config.toml
num_hidden_layers = 8
hidden_size = 768
num_attention_heads = 6
num_key_value_heads = 6
head_dim = 128
intermediate_size = 3072
vocab_size = 16384
hidden_act = "gelu"
norm = "layernorm"
norm_place = "pre"
norm_eps = 1e-05
positions = "learned"
qk_norm = false
attn_scale = 0.0884
bias = "none"
tie_word_embeddings = true
parallel_block = false
init = "normal"
init_std_qkv = 0.0227
init_std_o = 0.00569
init_std_up = 0.0227
init_std_down = 0.00569
optimizer = "soap_variant"
learning_rate = 0.00224
beta1 = 0.95
beta2 = 0.95
weight_decay = 0.072
lr_head = 0.0045
warmup_steps = 200
schedule = "wsd"
decay_fraction = 0.733
decay_shape = "linear"
final_lr_fraction = 0.02
batch_tokens = [65536, 131072, 196608]
max_seq_len = 1024
doc_mask = true
train_tokens = 625000000
max_steps = 4771
dataset = "wikipedia_en"
Each number is 500 + 40 x the weight over its row's rms, rounded and kept within 0 to 999. Layers, rows and columns count from 0. Numbers have three digits each. The size before them is the row's rms in percent of the matrix's.

# layer 5 MLP down (transposed), 3072x768, rms 0.102, rows 635-741, columns 192-255
094:477532492437500454486489436549493499504546491489504505518499565562459514504457556487530483452482517506566552507464570523510503470522503511463485411539493586503478517492485497450477437533462436
100:532484409418450490540555527483514509414432507499488570507505544529456502499493517536580495556471473476507524455466488554523472510506535477534544537465473536449557443475490503515514458422469563
107:508520490528471484477521445576445532472552488471447473446434535502507547449480491577489496497563513505515446533517475469470538443530571682513499475455477505509495464597503485449493547521460494
100:520605524516545500477498476475565432451548547418405470524522499585495497465505515539536492497523500494516565484523580478516425469569540560481399514498538471524474398441493553472427534425473561
097:444538509533439514569493495467492460484520474498414552570555534589501536464551468498521540462480553504552513457532567540569532454565519493484557516510525514569452516519514556588514505523539446
099:511522526490455528511563494455474473461527439507458510513499505522498496440433555463445588481544555537486501532476521558494502541497463548521531504519564499485538434497543461577495582495436490
097:452549499509424595482523416491444451534453464466458456493497558522509455433513533514509436477540492451489465479467532497494521447528487545439432490461531561574561540534474511517548525445446490
098:561532541545550469538483536527540553511478439518445476541408523429535477479514497523593518481520526552521502520517483436607478479543537451562501468535476460568503538527530475456511524434539535
108:537552476462469523486518436450520481514559489580505517507516439504569457398499576510524543471469594495504489538458519468512556485514467538437522380511435509513552531531524430477470457544565485
095:511520476505490542513532493452488463413487532433528514517467537475562450539486552489558472488540469536456533514413517411513510497459493485534447516517540456513511429577531557516476494447484468
092:549525516512545516545533479468485509456471509469492537524563579525499527445512510539498530522481534544426469506490475563596493492496443476523517570462567487502502450496514483492559472449456528
093:469443534536465522532519491538503516534502517478526547463475441466481482596455501511473466467564491499565524502497518454459383541532483436470526564499490519550487542530509478532528548494567479
103:585476485482534491519506568457529452467519510449561504501557486500455484515522554597522473479540386492484431477432538560539466572492519455427410511540442486422476542445475465509426458513575475
098:493485511525469413492495492519474474528490524489488470527501536517447518504493522538536446460519529495495465498547519502456517550485545492526504506469524469550479525499500551504521491519498499
097:411494510572547511531508542470493483551492428476512513514519481432513568495547521533541466468493499565554550441496464499445522513484503489529473498488477518560478539503496537478468546588546481
099:425564526501483562437486469483450474539473526535461574560456429577492417462460423520447486513524477499461489462476543423500542497507465532515423488531547515461439540543455458460568518505532531
112:506582449568485472509507524519533462526478526496508502476447582503466490483536525531506457518530465503547528486443570448579552439549507521534516465524582444448470540464486496470480499532474428
090:500484425440561492521405512502526537475597584454549506511483460507504416480470575517446474516497474525550540407424503549551512532497441452484515447496484445501492578532525452523450449435504520
103:466490553524554516498500502373563585508511533555473609534483414514485414573507554521487511476532507511494486537442430493447532507608524501487432481496511471520506518539557560504440487537469514
092:457531546487518500452526487482506481540464509511418472587494456467456508534512428441451513523536481489539502511501560404452494486490443574499495591438488547457425520475466496514571447544474465
111:560482494518573506492514488483395484461467445503571538503526475499449486533526476458467496555498513511466497496427518541504501467484496512499553368383545488507479454435433509507493532500498437
099:435507566467467506500536569470587470474532453482490548490494566534530469527461561506562501509496527546500514475507481513539492500535543466518402566532474540533509532495450496489528507522508483
094:527469460503564482578512564513548482502545471498511555460458574541448436501496465538475467408487541513437542535491519528551539484539481484517456525539496503457535546534526484497527466495507450
090:548493480526478495427513511515578448474467627472526510424467488478491587519472520475458524512521467450515488507544504495481457560500543511492537470547495514461529450524533518563522548581498441
120:524502485510547488532494522469492532542476490553542470461513475485529487477559496563448452582492502536520490500513464462538452485495523575469500465478530468476457448534504533459455478527533462
107:555478559453494542526527486410561589557498517542502518587521473536479461498579460463520500491517485520477490564562485520548441562480518469443486420484518472470455523420590475536462512517563537
099:481616426496533494458522571430566467442483461535516438545498486480445467500448463475431540443499527492527495489469498599527510535427459473405530561521566423473544549480502579437545518423419459
104:520508438511434504560478477489527493533440492487527489546542512490481470549407484485522420562482480481419482455450427495519468508535529533524435532514468580491514583493537444524490424532485466
097:520531422488559460508470500453507481488457515471555458502465466518485526498416512522481473461451541545539587485478500568510545479408422577529439473564430482456510545501508468510504526528515549
102:498451466492591443481514492460499485499565407548533505490458442439492533537472513482597481494495536534477539476433443501497557497476512556559482569494613509464440540527489542528607538483508515
108:576504518447540541561508554516426518524515554488519539474485484543561442442510556478453535474493539497466494457559487520444492475534532530487401432393485510427501489425564458479474453494520557
117:489463466490512444465521530453533525517458525446490509444463560487430491498490474439471471466514434520397407477567529500506526528503496502563508437448529500546491428577452497524440480463494520
094:498518522477444546414550466479468628482520519496534451471498502491527525528518518521536493581495537487506541492470529495459489545533485433528418531502483514503490447531462545435486511490581514
106:493408512488511479457502496453536497508527519502556494461521518463492496508461487456463492506463425532512538454484516544475496464477466438476494445532517521474514516588508495475520539507511556
093:480436514566484569548510536527469510505473418557505457543473539504496424493403509511567464545557455482463480415526527421510497487521462533588428571471426517465529568481438555525538525442550537
102:531473532567511549541431453522477505450476545535471515455553568420500468558454504494443455498501506508576443433489480545442546469456454520469476548503513484492441445475505513444442525505511481
116:458521551504501538554488482465513515521486473536580517469505458485525546513540397538486419537512591555479516495519508481610535493507487545523475479578502505570530536472471483523505557485491551
106:510493441457483456523556425536492437444518519515475500459466389475476502444525518476484510499470445478473416457529474493541452577497510481557439578484521504473458488437538430510442476535474451
103:536539478492489485528453468508456492523540439493499591467479512544541551533486568482522472494502575525448482455451473445460498489451486546489497437537451535496574485525519544454534519477498529
109:570466479498482456502468468566553500524538536477522503517494513516490477506442521458494418481541425482555492549515537507444460506437529481486531444403524516441515491487485550564472535511499497
111:452537464509528504466545514446599515456431507449531469473553480431520509540525528501447513542453552427463465510473494486496512538459422504539541418441465524478487481438539527465486504448580496
098:566462516494515519547463515521523461559538485478507438538544458495527508500555502528457546523434512529572582509481448497556554447530517509485482531515523509489456507445516547580538545554502532
093:456545384453469510563571530564436443497461498519549453461518461457502467530446510490557537478583490473538512534474476443499576521527466532437473447468468480503487524493507533527528491444463440
094:439435566452506547519534520447488518561426438480475496510504511528512504441550576427533463590514549500455509534534496445536564491478513508514511600441411499551506433531461529561447486512478484
104:494511471478485509553574513482515470424459434469467524579513474473511385500525508518474507504522503545535418454476447471471495522412457502467505521519546442400491463587528454528457507510475499
091:504498514500520452556493498489479435475480403471504489485479452506386530477532480472460441446502533578418510452440459549510520420506530557552550599489492530486440554606485507536498486500475535
096:585560522531527540550498548464465547490469519518479449479540477479511473458558475491468529542382543488531581588450566452423481447432555520454445627455507464510506557511495368525567462475446503
101:492520464530458480576524533457444491502417517534512512522516502469469498468512495505526453453534531466495509477506568420441469490556483466476511433533457558444497466461521499481471500432482525
101:523445534425556506520508483506451593489471450512566533508447507555482513450521547468512570523470464454401520470480500393455440494472571482521474493496474477398438441556510514515452489514557460
102:572464583538548534488502477544543459461511545501438483475475489465454542543459480494453488423612547513517512436475471530498411472455524482462543458519502456553566510524456480489483520491504537
105:530570457526457562530534570475528519578488488508512485481521471505509497522550516603510493533521517488557473523552405516495513492417457531428512477442514547528474531453516520488457465493517509
095:495460509426518451511534471558473515491523564490521472532487573495481537490543523483508508528509497484504493427530460555573556445557566526470516528507528627463551531479551521466562464463539425
098:552523458512527490515472487484397473498501555488485481483468458570503490430359457544520491471539491480476526527468414446430475483473505498467488587440499450488469494591505543498580596533562520
113:512488477491440429563526518494516506460500456482573572494535459576431512465488512458449455572537491506471513519481483505448485454585562547512516493548513468436511485526555514530480526550434521
098:400474506520439513533460527451491512553462468469413484528526530551480545421394520489525414556493460450570603506477448574446584461553454572461508538384524499480518521495516439544465458503459465
116:513576458471455445531494500510453477510485481590454483538555450589503510507530437554472449544505550435533542469488494485465499501499474527444510474517522549515444512517498567477477574467473479
095:440546526491526437428505514455488483479497518515461598461506575506527543519520508505450504517570570440494465511480490513547475474460521529428502560485467553464444488508526534451516487468504525
100:505481497480509556492446583459517496396553450492489522547492452570538506472464458518536479476479470546506534500493521489605420532500498455554447380520515529514542442525392597527501471477464493
105:535516496461487507527536455462502492473453566545459475444473545528508476446419525539504418501429501518530457506519525506496462476485516620434458518516525458496590499481537496531501429476522556
101:485508507469550510487544494485498547552470513545501580569498538580483501598535537474570567523469497458526526458475536467524511461496445495477512514545483517557511524514485510487469629533550490
089:466518465456496483565480467502490457495522527437508463489472564499584481507481445451526492508588401538530524499434526481511511446504516476481504666441470511497469476496493515517506521488418499
101:505547546469503468528434505570484476495462401549499573456504558580494455471486535488404541440522527526510568549393481456529471549545554481513488517569528523501524474449502533449465470521507453
096:521530454558507507499523520461488538461506487549499471513511522546451400460487481476458585538455575529500498512518434517483519463513481508521519433559434484485435479494531445502449548528461464
096:530479508504551442492482554552514482468456563543547490471527467562490540486510530453547598547540498572499543534478612457542434468432500473463490529462444464529500460493480469515505479460519477
098:448471475542539489543519443433492484496470401442512478472470444427481504509515490477557499455496522525514460488443455488443519476470511537444521571443447482510513488486474488406567512470429493
090:472482479575480515553464498482427536490453550570488528508481568523473547497485484569502500531462553537504495509536516434549493492491461585533467669457434431520505538514461496479559410491456513
098:522533469500543531401512516548497506456553465528467434492519535472476530467464461485586474523524562532544456487467474410531497412488498545457438508507433487411612485456515494434576502572521517
099:518489508503539479489551515515523518526498533469434422463510531511483533450466486529483508518512526474523568442564480463482513521530472487494566526444501579454564471498505490472409523442526504
093:500487478532514513400532461481499483528540483567519524560471491498481450472547545555484487508432500517495488500513493500495481526535498533479414578478451548603549556493519500473495502419520513
100:426560585522520478424526543504604464504543520489500559465562541493519572486518507506462556524529430509468496539524534492466506491540506465506592586509509566477509581564528440497486447504520550
104:451432524451540495485538507534532510466487606445426497497561523515483497468545497523412491458513477417527488455595471476513485524545517557441483328509512579545476526544493490519513536528546501
099:451489514519565503519492440457485527502473521452510574521547467514439511421463480511526509519466513427536498504446549484457522518484534498489527478521438537557501509480520481494532506500467450
086:542465500477393472480390483527526525498554536548576559531393531507519499433600531473548430487488520509519475559444503483534587444508573490524485472517485477484493553514478498476415493539551496
095:568409468505496480482464560433497537465502442441530510556486497557500520540505487473465571489490489503475419471486501525466487473485487565511581584478525576537552499490538438530462542516487457
102:494515495449572514492559457371503498546438463411505478447491513507566490405532538541533468530535499507477492465468503493447512502470477479471493555486476537588462569585430524410541520514486503
091:499573506422481485554533471511468487523527466525511560552510527534468517464506517491549509498432517514409507437517512483507567526459500513500576627554419482593437535548547484523536464530529500
101:495527496433532545495525510513507476464494503559507465453444514551572558518436531546531552446368489425505542479468522532516492530506455457484522550510496423518494555554466541499522525546454502
094:498528497495492510556522462468443503552539584453486574425514471495440535422527507508524513547441472481431498513467462470453443554473538503546505514591586487421502520485549461511398538504513550
100:487500518494433493453510452532534504563551425522508465475467546424486497470501440526491514545577486555494476515510513479466577499549546492468505521486381540572488488463459466524515520523519547
106:515481554416544536542504525479504536441462503466498577527508521456498510525517424474471530564493549601593547475547473499551514508542457536488451434534466424553466546525511461514485455524509497
089:533493407530466446567548556449527527462449502484493441472542501591592431496536542477474536565447530468543504478549510455509478443531504516496479482490483462480511510491502480518419523496479496
095:498536506513515516512469449502424606565528531539420416430521522518433515468476435464527484548517536538521516451567515453508503535572480498530449560515533517494522508486493504505522535472568431
091:494550455548538491590510598483552464555419572518532443506429508474488472462510523525419531506477502506488551517505620470472539514565436460541468555533527522466447522541420535493525507502432519
096:556453455496453466467480472480491512514531553510529473498530501500471536545536511456483486418475496482496520519448464526492517500520509444393529466480502501473434497471517537534577529506513511
100:540517521445515423571501486455403497413456497501435471492490490460522586479522497483445525492463538543529464523531426442518518502521510491564525542457491499466518511488492507559580492553492481
101:497469566457468525521579523499559466539586516565571479510426473553527465509450522513535459505482461490474537514471517464587510459511523473500543581491470481525449519478497538596517474499527500
094:531520435513514457520478518507510517503526499532456481464552501455425523431446562522525459606497564478506538514483525397464527475477509466525484438488477477480451506618521516475511471493504483
091:448464561446498510499585586518518547450572510531586533545506547459431501480462534475536485521539551480510508564541400509451541502454507484496477608518566452524449533448456517476533489495540497
099:532456441443517551500488445470478534458556537503579566474537506494530501487542499520474486472477482513434514502515546474476527503481447505435469467615495512538424551505559452514503534494443517
103:448537554568476567513526481470505557422450498569494427507468553502512523507454496515481459559447527483475538458491485452467544478485533453547542481457516540540606518510495463503465486483466478
098:505534502458511570445449526487494518450562444545532455522500477471455485583507506518506526521418509506547496452481579513463512452535456515421545394423502520523488481484501572521473525570531478
094:563534530477510498505499513387468518472448479467504534496534494548419523478471485529457594502472464490454524478512541548495478426455427527525521479564491466553503522525515579572434516483477503
098:505487565547495449490583550456504443474516493487524465481485537423548567527479472507434522526535480511504563459508519433499461574541421474466543492498448459498485469495505464556467440416506424
111:494520527483445538507471544495530551499536466535493521459517472509522522510555498533468565516480478459420471457563528503479537515466528516439525518515505470486450557547494510528485522444502550
095:451443528501452431515466458498467476440465476485487444528532457591453448411425513506432456532450454563485562479566515499464520441538454474441572658495503476542571498522518489482493506548482523
101:519481503522496434522475444505490531477417495488544496518550521472530501487574498499519508502415517446479528529543451516508494563580491498546527374497524471555472571485456468449515505540483525
097:511597521552485446590494516462431471487524458520485497524515532444475454581515491492521491480523452536461521522523481460496540474499559460489530356527457510428484491423566501556531472516516425
099:531507477519485506460478511392543405513490503477508506486496548485441580516499548461507487479455505554483472473511468474444494457532524510531458425519481520523468441492495577504500603475545583
098:496533512377515507445526534524481535528478475469499530461483448459454504488486448515480448453516439534536520505385478435458521424531491514546497471525520506543460513429542479472471491561534501
110:506525482476523525452469573486438533596518511552466457506524509526530494471460481510534449401496544477542529553423496459501491533533489471470481493529509508497582560529510558502482490594503452
099:489457489501489469523497489388500563472532491465514523452525424522515449465497526465499552505500423520544452520488532483457498505548586488492558459527532481460407450480515511521469513579514507
105:487530414456488470513462456486498428556506385456475500512513469456470535489541513464460538487508516468479449533458545496477512480487477521583533447462481542484425474541497540475489551540432511
101:545550470462511541433479500465491488524460479445476548448487528485489573494569522488450504546490434545453540557498541486512598439524513513499527500489542501537476476457451527497508485546464457
103:426521542521513526520540519499509493526419487521501516542441433404483541470515554501427464566511540464534539558491532524522442520559490422532499515520508545495557481547483524576494495520542503
098:497498543509481478523524518428465536540508483545510578527492470429503453420524478491500495524579546461418455498514436484461521561423488610558550508475498496499486485549497541459535457477468502
100:479488434539484547504468536489523600491525567501535434552497569485504498414432451538509448453496544463488549514532552468442536502453556499541588433516454543482432586532539415501477487490467481
102:494510514557512542530500515473462525525533489537515596524502536513489446492512438534479515456539526473545545486506517510475406470485534510578479451491505522551511515508615474489513530500452467
# layer 5 MLP up, 3072x768, rms 0.0956, rows 636-742, columns 192-255
113:527513531550489588523471518495562521512526547503468476499548456500542484540504521527514507450504510480475571499529528537486519463503461477496441610450507460478484523544509549479581524536457446
103:409522513511486463469502425575468516506546503451424583493525507516497533462506440529495445479567518492581502511501471487561504467538464472507509450386449446496521515515493487534481449516500542
099:535532487490522422530472458536554492507524495524474475482388496486544473496492542474482472481435555499440473478430536546530528430438458427528552482462459520487486529482535561579492447486541459
095:504554463500489480598498515547481532467452484454511495499473568532466543577526531510447542515456507505504453492424521452471385515440533536486516513425524515521427474452545465571424510522499445
105:472497507465416519547473523523445454512497509576477526497554464440550508504496592491473442523453546539518536461487562546520543509472478502507555508511484466577495461516511505538503502452524503
107:525563496473541526470491557529496574535484475487425483469436483417454559470481518552558451472565452482539460512517390456551472540531466505484514515475569432536507497555522470483488439444489520
098:480476568432436579521518562409395418514494481550511488496465502470524483498553507518504488545533484538546496486507455532490519495446547452514501506523520516470582480465492531469523487468437526
119:547521499453507465445518530460499586531571570433504463466511537546510507522475457513469422487471562465487446490409431580513445479451515559583472532579532498465471505511483514508471534550470534
094:506563521466489511518518561424504558466501487454562528536542548435483583472529463485541442562496538476413477457562510494500495519566504548547454448550477478485531486458452516527476507560510505
098:507533450566498552454526484543571466494569417507541492444496439466541510535468484503561518491443524463546535501529509449470461528513526484451456547510495428543510565518487511507493590519540454
096:515442539485472538539471513513475448419561498590436536455514451457541456474456501458506530545472447533538562457449573516479509463590472442446579499490532534537521494488548479495462465534500487
100:524435525487561467530519436559544520478574523517468519466537512512445534500408476531504445479485447522502471561477501477524556489527538457545467504507516510555562485512544496517465480570493507
095:454441493509491495520453427501540530547501453488462515479483446495522494524510483525552536505531477454499480495495447518579501490489500496490465537560491516506459441506518458553462598460482544
092:556465425513538536470525493487519517473514566509591560488541452500477485484542474542447444489487475567463558560445435520515546535500474539502509474539578479469519423476536500492572468409482512
093:573519539499486451476454480518527467472488440487486542487530501380510510535526487483520502440465543573511524436548527489452547477467479483550556451465581557487499447491412491549459523488447488
101:511471500561457541405522470482570431488501447577473601477446532523535507515554456490444506536499468519530542454518530537519513545496571514505496492520486457427450481453460486461477539518504459
099:505496504539456503490496457509577542532583448533596498490526514529539531517493486507504515498570547523467545482498534518518511631530517517506430450496479457520549479527527505544535574432501507
096:501490503492515512526499526534612550492606451580487484524528464546530453487481473504503455442455512490511494507464516492504484447571528451545532513464560507515508525537481544432514563517525448
096:552526492462508586464566451482554522515495559572432493500481569498521526474449509461500501554532516531505496449504478486457512506533474464515491516472425530428448431537459530497460536530513462
118:484403447480561479540484507512472534512478476585571484509484490498457473453558525490525490546447543494475468535436474512559551457528503496520505466557476492483515513471544566510539474471464428
102:447559480508499522545550538587495490407549515457527440476578573480564501510496499428523510555472501501512444451472542521556526513520502432486520526573493425466514463421451484484528499543509457
099:516483448518510517568487499486527516519422501451490530450480454523579509503526505550447514526502458510497488465522437451547531557529530543490449501540562529487496519581475475463469440447457463
095:432531566497519509472455487567507453496569466482538525519514539467569556497482534510549475460466462445549473524504446466529500461558461526515470487523452458533454482481554552559455540520557403
119:489510550554460468497486489478539527510567522557580529416475458452524454493452480518499397469502547508476481485512401474484488529557544514511475487521553511513460465445468499506555470565589445
109:517453555485547522533581456522521467549498538503486457531472570472421591498584493530552556504533512566539508547587556540516479566509540490484417511521462478384460483501490479535507548398526501
099:504425550536520538476442546494536462558504505508451496479453503523471478487529481478488533515513438444470444581509471573510548544522471493505529487457466479531513458418453493497452474514541460
100:508495510445533545462568487416554553476465493534448476553516504490426456497537551461533473496465499515482558525575550512564412483518480485462557526497495516425512459546561525590551429526448443
099:511396504581505488505473459524473540465461548535463515437550478529523486529457481534536467493452443485511495490498442560557567546470495527500491461455520481440452536493469497511483523456488501
102:471482436491516472575497451518492518455518479522447476487496490444446521576409481466515468479595461526496432553535465508523493455539462473565525530525432542491552473497544525495472517541556536
108:538520475526507553570461543540450457526487485461529472505544586516496435492510479504563564449480503525439449514478510492479493445539515515516489494502465505528507525482479467500482437499533416
110:544486406514529411470530510476506543443480481568443480460540588507525421523477552474462427522486485463515536504496590542481454525432426551542488516525529565576440464561522510516512539436486564
095:526459489423472544580489544524481439505516545490500568549461519517494520511517466528535527422455522593562456505509495522547496544533521527480551487475526479509563517506587507493560455525467432
104:419474496498465494485483551496449468485537511512505452441464522514473521553592500475516535467478465513519456489438502467509521539494547542498565503504475484500528573482515500520505422473531477
094:449522481487487483480462420528540447516603538446430456528482431457511510495429526493512501495519535451428569528529522465493479445485512462488541584447552465571540491530475464553591498539553550
099:506475478514464492502531437532587459498477534505462484433480465554504505497513519407563558414488497506519461510497453545500521494583504526475484471511541535432484493497507495560467540497510489
108:511505533554459571439442455493507481546493447517551543483483507553504480515556441519472592463504518507466523576508471546527572438545429453545561530526553508521511528482464471500530548482451481
101:528411505478510479516460487492557552489536545516590535471524530499475532502457494470502497563411408571462482545444496456579506561510540579441574556455503575475468479487460500445464477595496484
103:555524461470543477551452501416507479505524575529490478492503518585514492462490501486434543545551533452462520525472470450485522457447500488446489525550555498487525458529506499499500496536515433
106:562445473487523430460517489536503511399537471505417511503500459509413490532512459456430567523490504513475536568576485444504479484417492528557491422524526464455552466497486488517471476521534561
121:454512503554481528481489429508527486512478496481521546486511466463485532556555555475443449520455499442514492524461512549454452502505443535503530512521467474526502557519513473515517536494590556
105:452523441461464529403549531530457536470525504503501556483533536480530496478577497509494495544518507480502588494535472522520502535577557530547441570483503563499483431474498494514539484557433525
101:534478447447506496461535515547477473527495476463526475513557554478457525548505484490575490556466497524528503492481468530439482453473538541482470459422461437434536496437546525509518461492516456
097:508515484446566482511527503539543488510506504483480495511531555372523515486436538458574452497471559510542525512512498462529440541480475414507471561500534492497500523511581510477484462501533452
106:543640444371529514522545524539515525547481543497574502502466469538443463438489433484562511514466476478565499529499540478559526557447434522484510507453482514473507600577533479530532449532505536
090:536591421472531511406484469459488517546483548591508519489573527510544474533517496446531465552470499527485498493534543485509507510531545504446482537522497492389551477536537541519494505533491546
103:432484479536513466548502527416477509453504487417522490472514556500427526537516533500504462493483532491553429527515545579582445572500491552471502521491470510468462565567462497544544486501530464
103:492469489502493504533506467512513501517460430512533561512462492480488473523473540495396497433556500507465481499520527521518469450478470519469576472543494421475497587517455422487473567491519458
103:503463567572463487499478543494545521488543529452531461525524475487442500536486544536518488526435488513420579475556439455525531632475568591561458514556479521435490530561419503566516446552497419
100:428453555551531464433555501446535531514501467541533400434538524527503502530537570578533484443573495470534472495463483511501529500504487518488465518552517486542465557508511502485512449563468496
104:496473511540588443496449502556445528474596491528523450491512488475511539492512451475518442448473558469530471496450418500503511444441523534472521477493503536489553417516401483543497538474510468
098:486544508515486576445448482476491521608514510511496454498526511447565563528411474448470482500497546487565531493456512495487478531494531481448423540518506536529507638507440503449540490462439472
099:493514389504491523523526546560479471341519518485513449505543481515465555571536525459437509521461478473501459478484419569542499538453499518454526460523483486515510497586488482513577428474432428
108:464488559508531544522553555569523508525493467513502510558507539524565537526481430472501470524483582438534504524496490457464412453507480527540525432494534479413492488499523435476488461485560509
094:575478522503469487517516499478534548474574458515494493497534473524496531578514516482508556520487528491469420459525516475502407466492573476490484471517521511526587460534497561477504531486524547
115:459472448517506430513500510437516516529531556539448507461476468509485445425579479498457481546443511445501430515559509507473489552399503507527531501495478537525492506603507536472422546554437480
097:424478519461554458515505548533539471586452416456537496518544499454542491515490513516432497482484532496476504499501616457519380563437469544562462521459509455555535524559490446503565477434514465
099:420573497562491475570517508490494486486624466598547462536498518474470475500531465477496517481452456524450542505493479465489455409585545556480475489485505496489560486528490541486509498561482479
100:491495453436505458548523516483440498475486494534499523492511478474493466504503549523489537480434539437454512567559471434511532479477426480484466490485545514525534433493463472454568513530515425
102:459440495492462476537543501459554466456541514492488535563521517491504439563441541477498407546487522493501506503500419493512539438553540472562519511561509518522439513488513468487458450537491539
096:461502517478556504498409446462528449518540496489510509503504467494527449463460376550551469505535449473437529501567537449538529532510539534425513519492459479546527556541564465499444446485463510
096:543466505431562501436492504540455528514439501556585527471491495571515490450553505559560504473462507503486446456513485523511501575476502516480498433503509451478456502525507460483474526442546527
095:401521532519401471488542513498504531507488506574468460519520496552498528493434504443487528491411498479502530526558548542477485378505568565477479435518500495508463475510588497482514456514477470
100:476521552504511544492497562504551459497476462534487487526469510511485510515468519543498499549518570560560534479506463469507549512506458515592476502568537523480522524572490561515493494462468475
091:489457497519454497456519429510468461461460526524449421531528491547402480549480455527501442532409491528457476485560501406536508571487556527477485480514532439513487599519528525531487430478439490
096:494453436470519562482536459532461462533496483445474532425459484539517492546538552460515542492637437530526466453443496587503462467507567465505473539523459441489474437485496511455468560507531528
097:571454482568513501439547496487542562526496432477513503500486545537458526564544473487445524478468482577492552529519454566423517515486494503487521492515572487511586541587492433528538476462476455
097:549492487464534371530548533505555548412489468604539534498512552546519542519517521540544457508599505573556572591519454590530438482532511507552518518522496516488487452477493473521474453446523487
093:556502416498529570494503555503462501507482540523533432481606517510541554483479438524524448563534451493559487490453539519522478544495543537500471509478474488446525542454492457441571480492459540
102:466493573542539505486493462481491419496580555482497543402432541540501533532455524461454454575560510496435542462559489507572490505581514529460578523516516590487516563508485555484499485522518528
100:519557509539430462446531524526442493537491554429501445495577448540388434468505504491488496535456552405492581428569531525576511654463542538550482453545544521545502555530476478442474498614516503
096:505477531539487503454548475502495497464499496472482537509511473529432474487471499468570487563474467522543451426495492523528461437426531482515468544489506349486533408468465459538578501524490445
086:533538442463536587526468436501466504517526536511477451465487461500540477583533488533600493468519515448478532521512524514512584535504522460516596453483564519428366499506444424498528524453543522
099:526495568521458575452480443499480536530486514490453464504561551509546537505460419505448466499544516501522465530564519494441496482510477529499481480515475524427490469507543482507540443458411440
107:511495552475630503541522442402464588513489450515485457531489558476524524547432512495518393538499483500470502418590531418487524508503496483474505498488556454500572465476484519446483458505523472
103:438494496542488431432532461503531502431476442451470419530398498428542507476514485458495458521493450511549426514423492538412519480495503503467432541536545416490488428505469474482557583519564475
097:512462470589446472493399460466480584493554507430499452538459562441479450506523487519495545533436421486480544528479481484520459559492512518537510520468589456514552573485549502505459472510510492
093:461472443503587462499485498478499550524514552486459527492473526499479470500493395485439459507572451482469496499542535494495540517523469440537517483469477620561411466498576472525462383567508538
100:496499565500438467498519466440423542480495492524484543574570463461545563529491477455597513467519479544504529581511522420412492515571567496502481474498487504430508516425553472628397458478406502
118:480486516467499534506546461479497498445508368484543478437476502533494547510529457460515497482432521642477472464490540429527470565546497575487471568534484504461514481471493452518477514522517446
103:409539526463475512584523468562460451444531543484561549501495625481442571582465514461484510461494475516485507543506509491484516506521471473519526453531459466485504481503473502532451448460486481
097:451532493514525448494482479486519492545552472450444478528444496429593555522507418456485513484509506450497481464505510541462525491542517514566547490440553522527476482455512518476571667469460462
089:490541498511439555447507485481559549426496460478429456483509483490460521518502424508506502515513471540592485432514471504524479544574485437539545481535506542486505504463473431472486513552478484
099:450498499462461456463568533570469504531577420504511428534496525549424427603513505462551505538434511497559494510397580497573479510475583554464529462479488516469512502436427510424563509445476489
096:554468467447422483499538479502574452555478482503542540535517545440458344446490466523456474451522501475473551524424448557466451460532516554481478559542505496498532512555523484469439480483565505
098:490451544433527516513502419468470493497555522458524523440550451487496514443431417447525519459440434433533410447420561513471520554474458509521464535542490478585477515547457520503466504537510579
093:488443416570550499458438413461473504433441445493551496532513513531546499538465492497499441450507501505544505510474477469513542551512575534517561537453506480456484457446522487471522461559473382
096:487491466492556552443450554531507546602551517565503467538507451519470488591462485574577540481491413484531520509536502434527494497523550519418488514491453518446434488516506527530535443499533470
097:468498459498501561450451525502549511493617453461539542538502499533475527488582535482466471614522499476560533449588523509481574485491560474421488493474449491486493546508474464580558433497507503
098:546437423521447520484494406536558493511446503458519500508519554464485510463486442439498468535454448500393524466539500561507600563399600508492513521522479428534472424465559479465499521507496518
105:511532518527557532525519383516564548491542516496494486524525459452538492503547479512424488471489526548502443514511468467401511555479507441531537457458411554534566477495533549505594447543547489
106:509468511531528470478501504511421515479434504557455582507542525514467469516516419469510463506532443493408512427523496478506503538517473597525528489509489505447483521515467456527531477549464513
091:443491450453484569509464527558488542475525494463512448490528506539460474500494591478561519451489445451499534483485470554543464450452501526496505431485584481496589427520534455487492546541469512
101:563479458561581522482498445477491493518444520475479540517435447445458528492474545472455642514485455491529482497499465533534454509515516539510482502464538504546431547530557513526533555478479552
097:439435508524531509456562532493512483472486519563495519500470570526460492502471547455450489479517504481498468510495491528526491532520426451519463483445524496439492380502450456493549525494461496
108:564566514483557490457483512495503466490443475494515442522505496474528517510441492567464471474483459569536467470536588440516471466511485628520491451478507517492525457491537452464470423531478491
096:500484511532473517522542499505528532495552529491491464519480478501503509462454504498452572519472432489477505476483521571499460428549541533499456481459416463518467512513508506512540523483526507
101:539560506534488521551551451490528528399525482487476532447537532508516522493496542480459522496448506518528505462505527516483491517514441461487490447543513511610479514570449480478485528480466413
099:464409498472473527477527488533495522532405505449541400508509471514484493479490481490446568478481483525489539512449503466474511568476531527448514486491522533454556504525580460545532513547531481
105:472531511530461499510475468405442508476514467575535549533502468548444458528563502456495520464450530499522551552496526493513493518481541500460561505440550549532575497517482471452509533508501456
096:520495522418539538523504515538502531520472491542541476553517556440551531494496438493593466449564532461558502569459487508487523560500508514478553464417509463560612540476470455500473579548566530
102:548476467575448544516472447545509469566420471494490449480516540551557576443499484505418513501521504596480493516459450506586565484556506484494428513521480552477514525416457519512478491503429472
102:442516463528510501536546423468520501529478484549515491566487544509521478501498521524498464550508477551523502521548450439515516448547561527476518524502528447500512489432498479543584478549542464
101:452527453531510487446509446472442495478463474453426481462487553535504503550565514557460489507469521507478378577507467478499500520439470552500523506489532493449523491490406490496507505499467509
099:661572517469524538571510496495470498492550537511454503560538418534492463472478536489520542472483419518537500462536472558510511514485429512528528511535533569546509576424491480506464536511537518
094:489512550506550506529505446514493531551506460469474505559522506474523537520532528503483467523546570448521568429451399457459453492534559525489587518551472525480473518474558430539505501570456442
097:522478504515523453557531409514558467416461538502474495480545509504528557524468527435479596555477496574484554537477466530559495468546446531489563480514519524511476503515476542520536521500557586
095:491527513526487523495525453464535440452438448561480576428528489462528545472472565523474486450544505462510482568576494541461509514551490508490466414574463500508473539543531501462390568472459475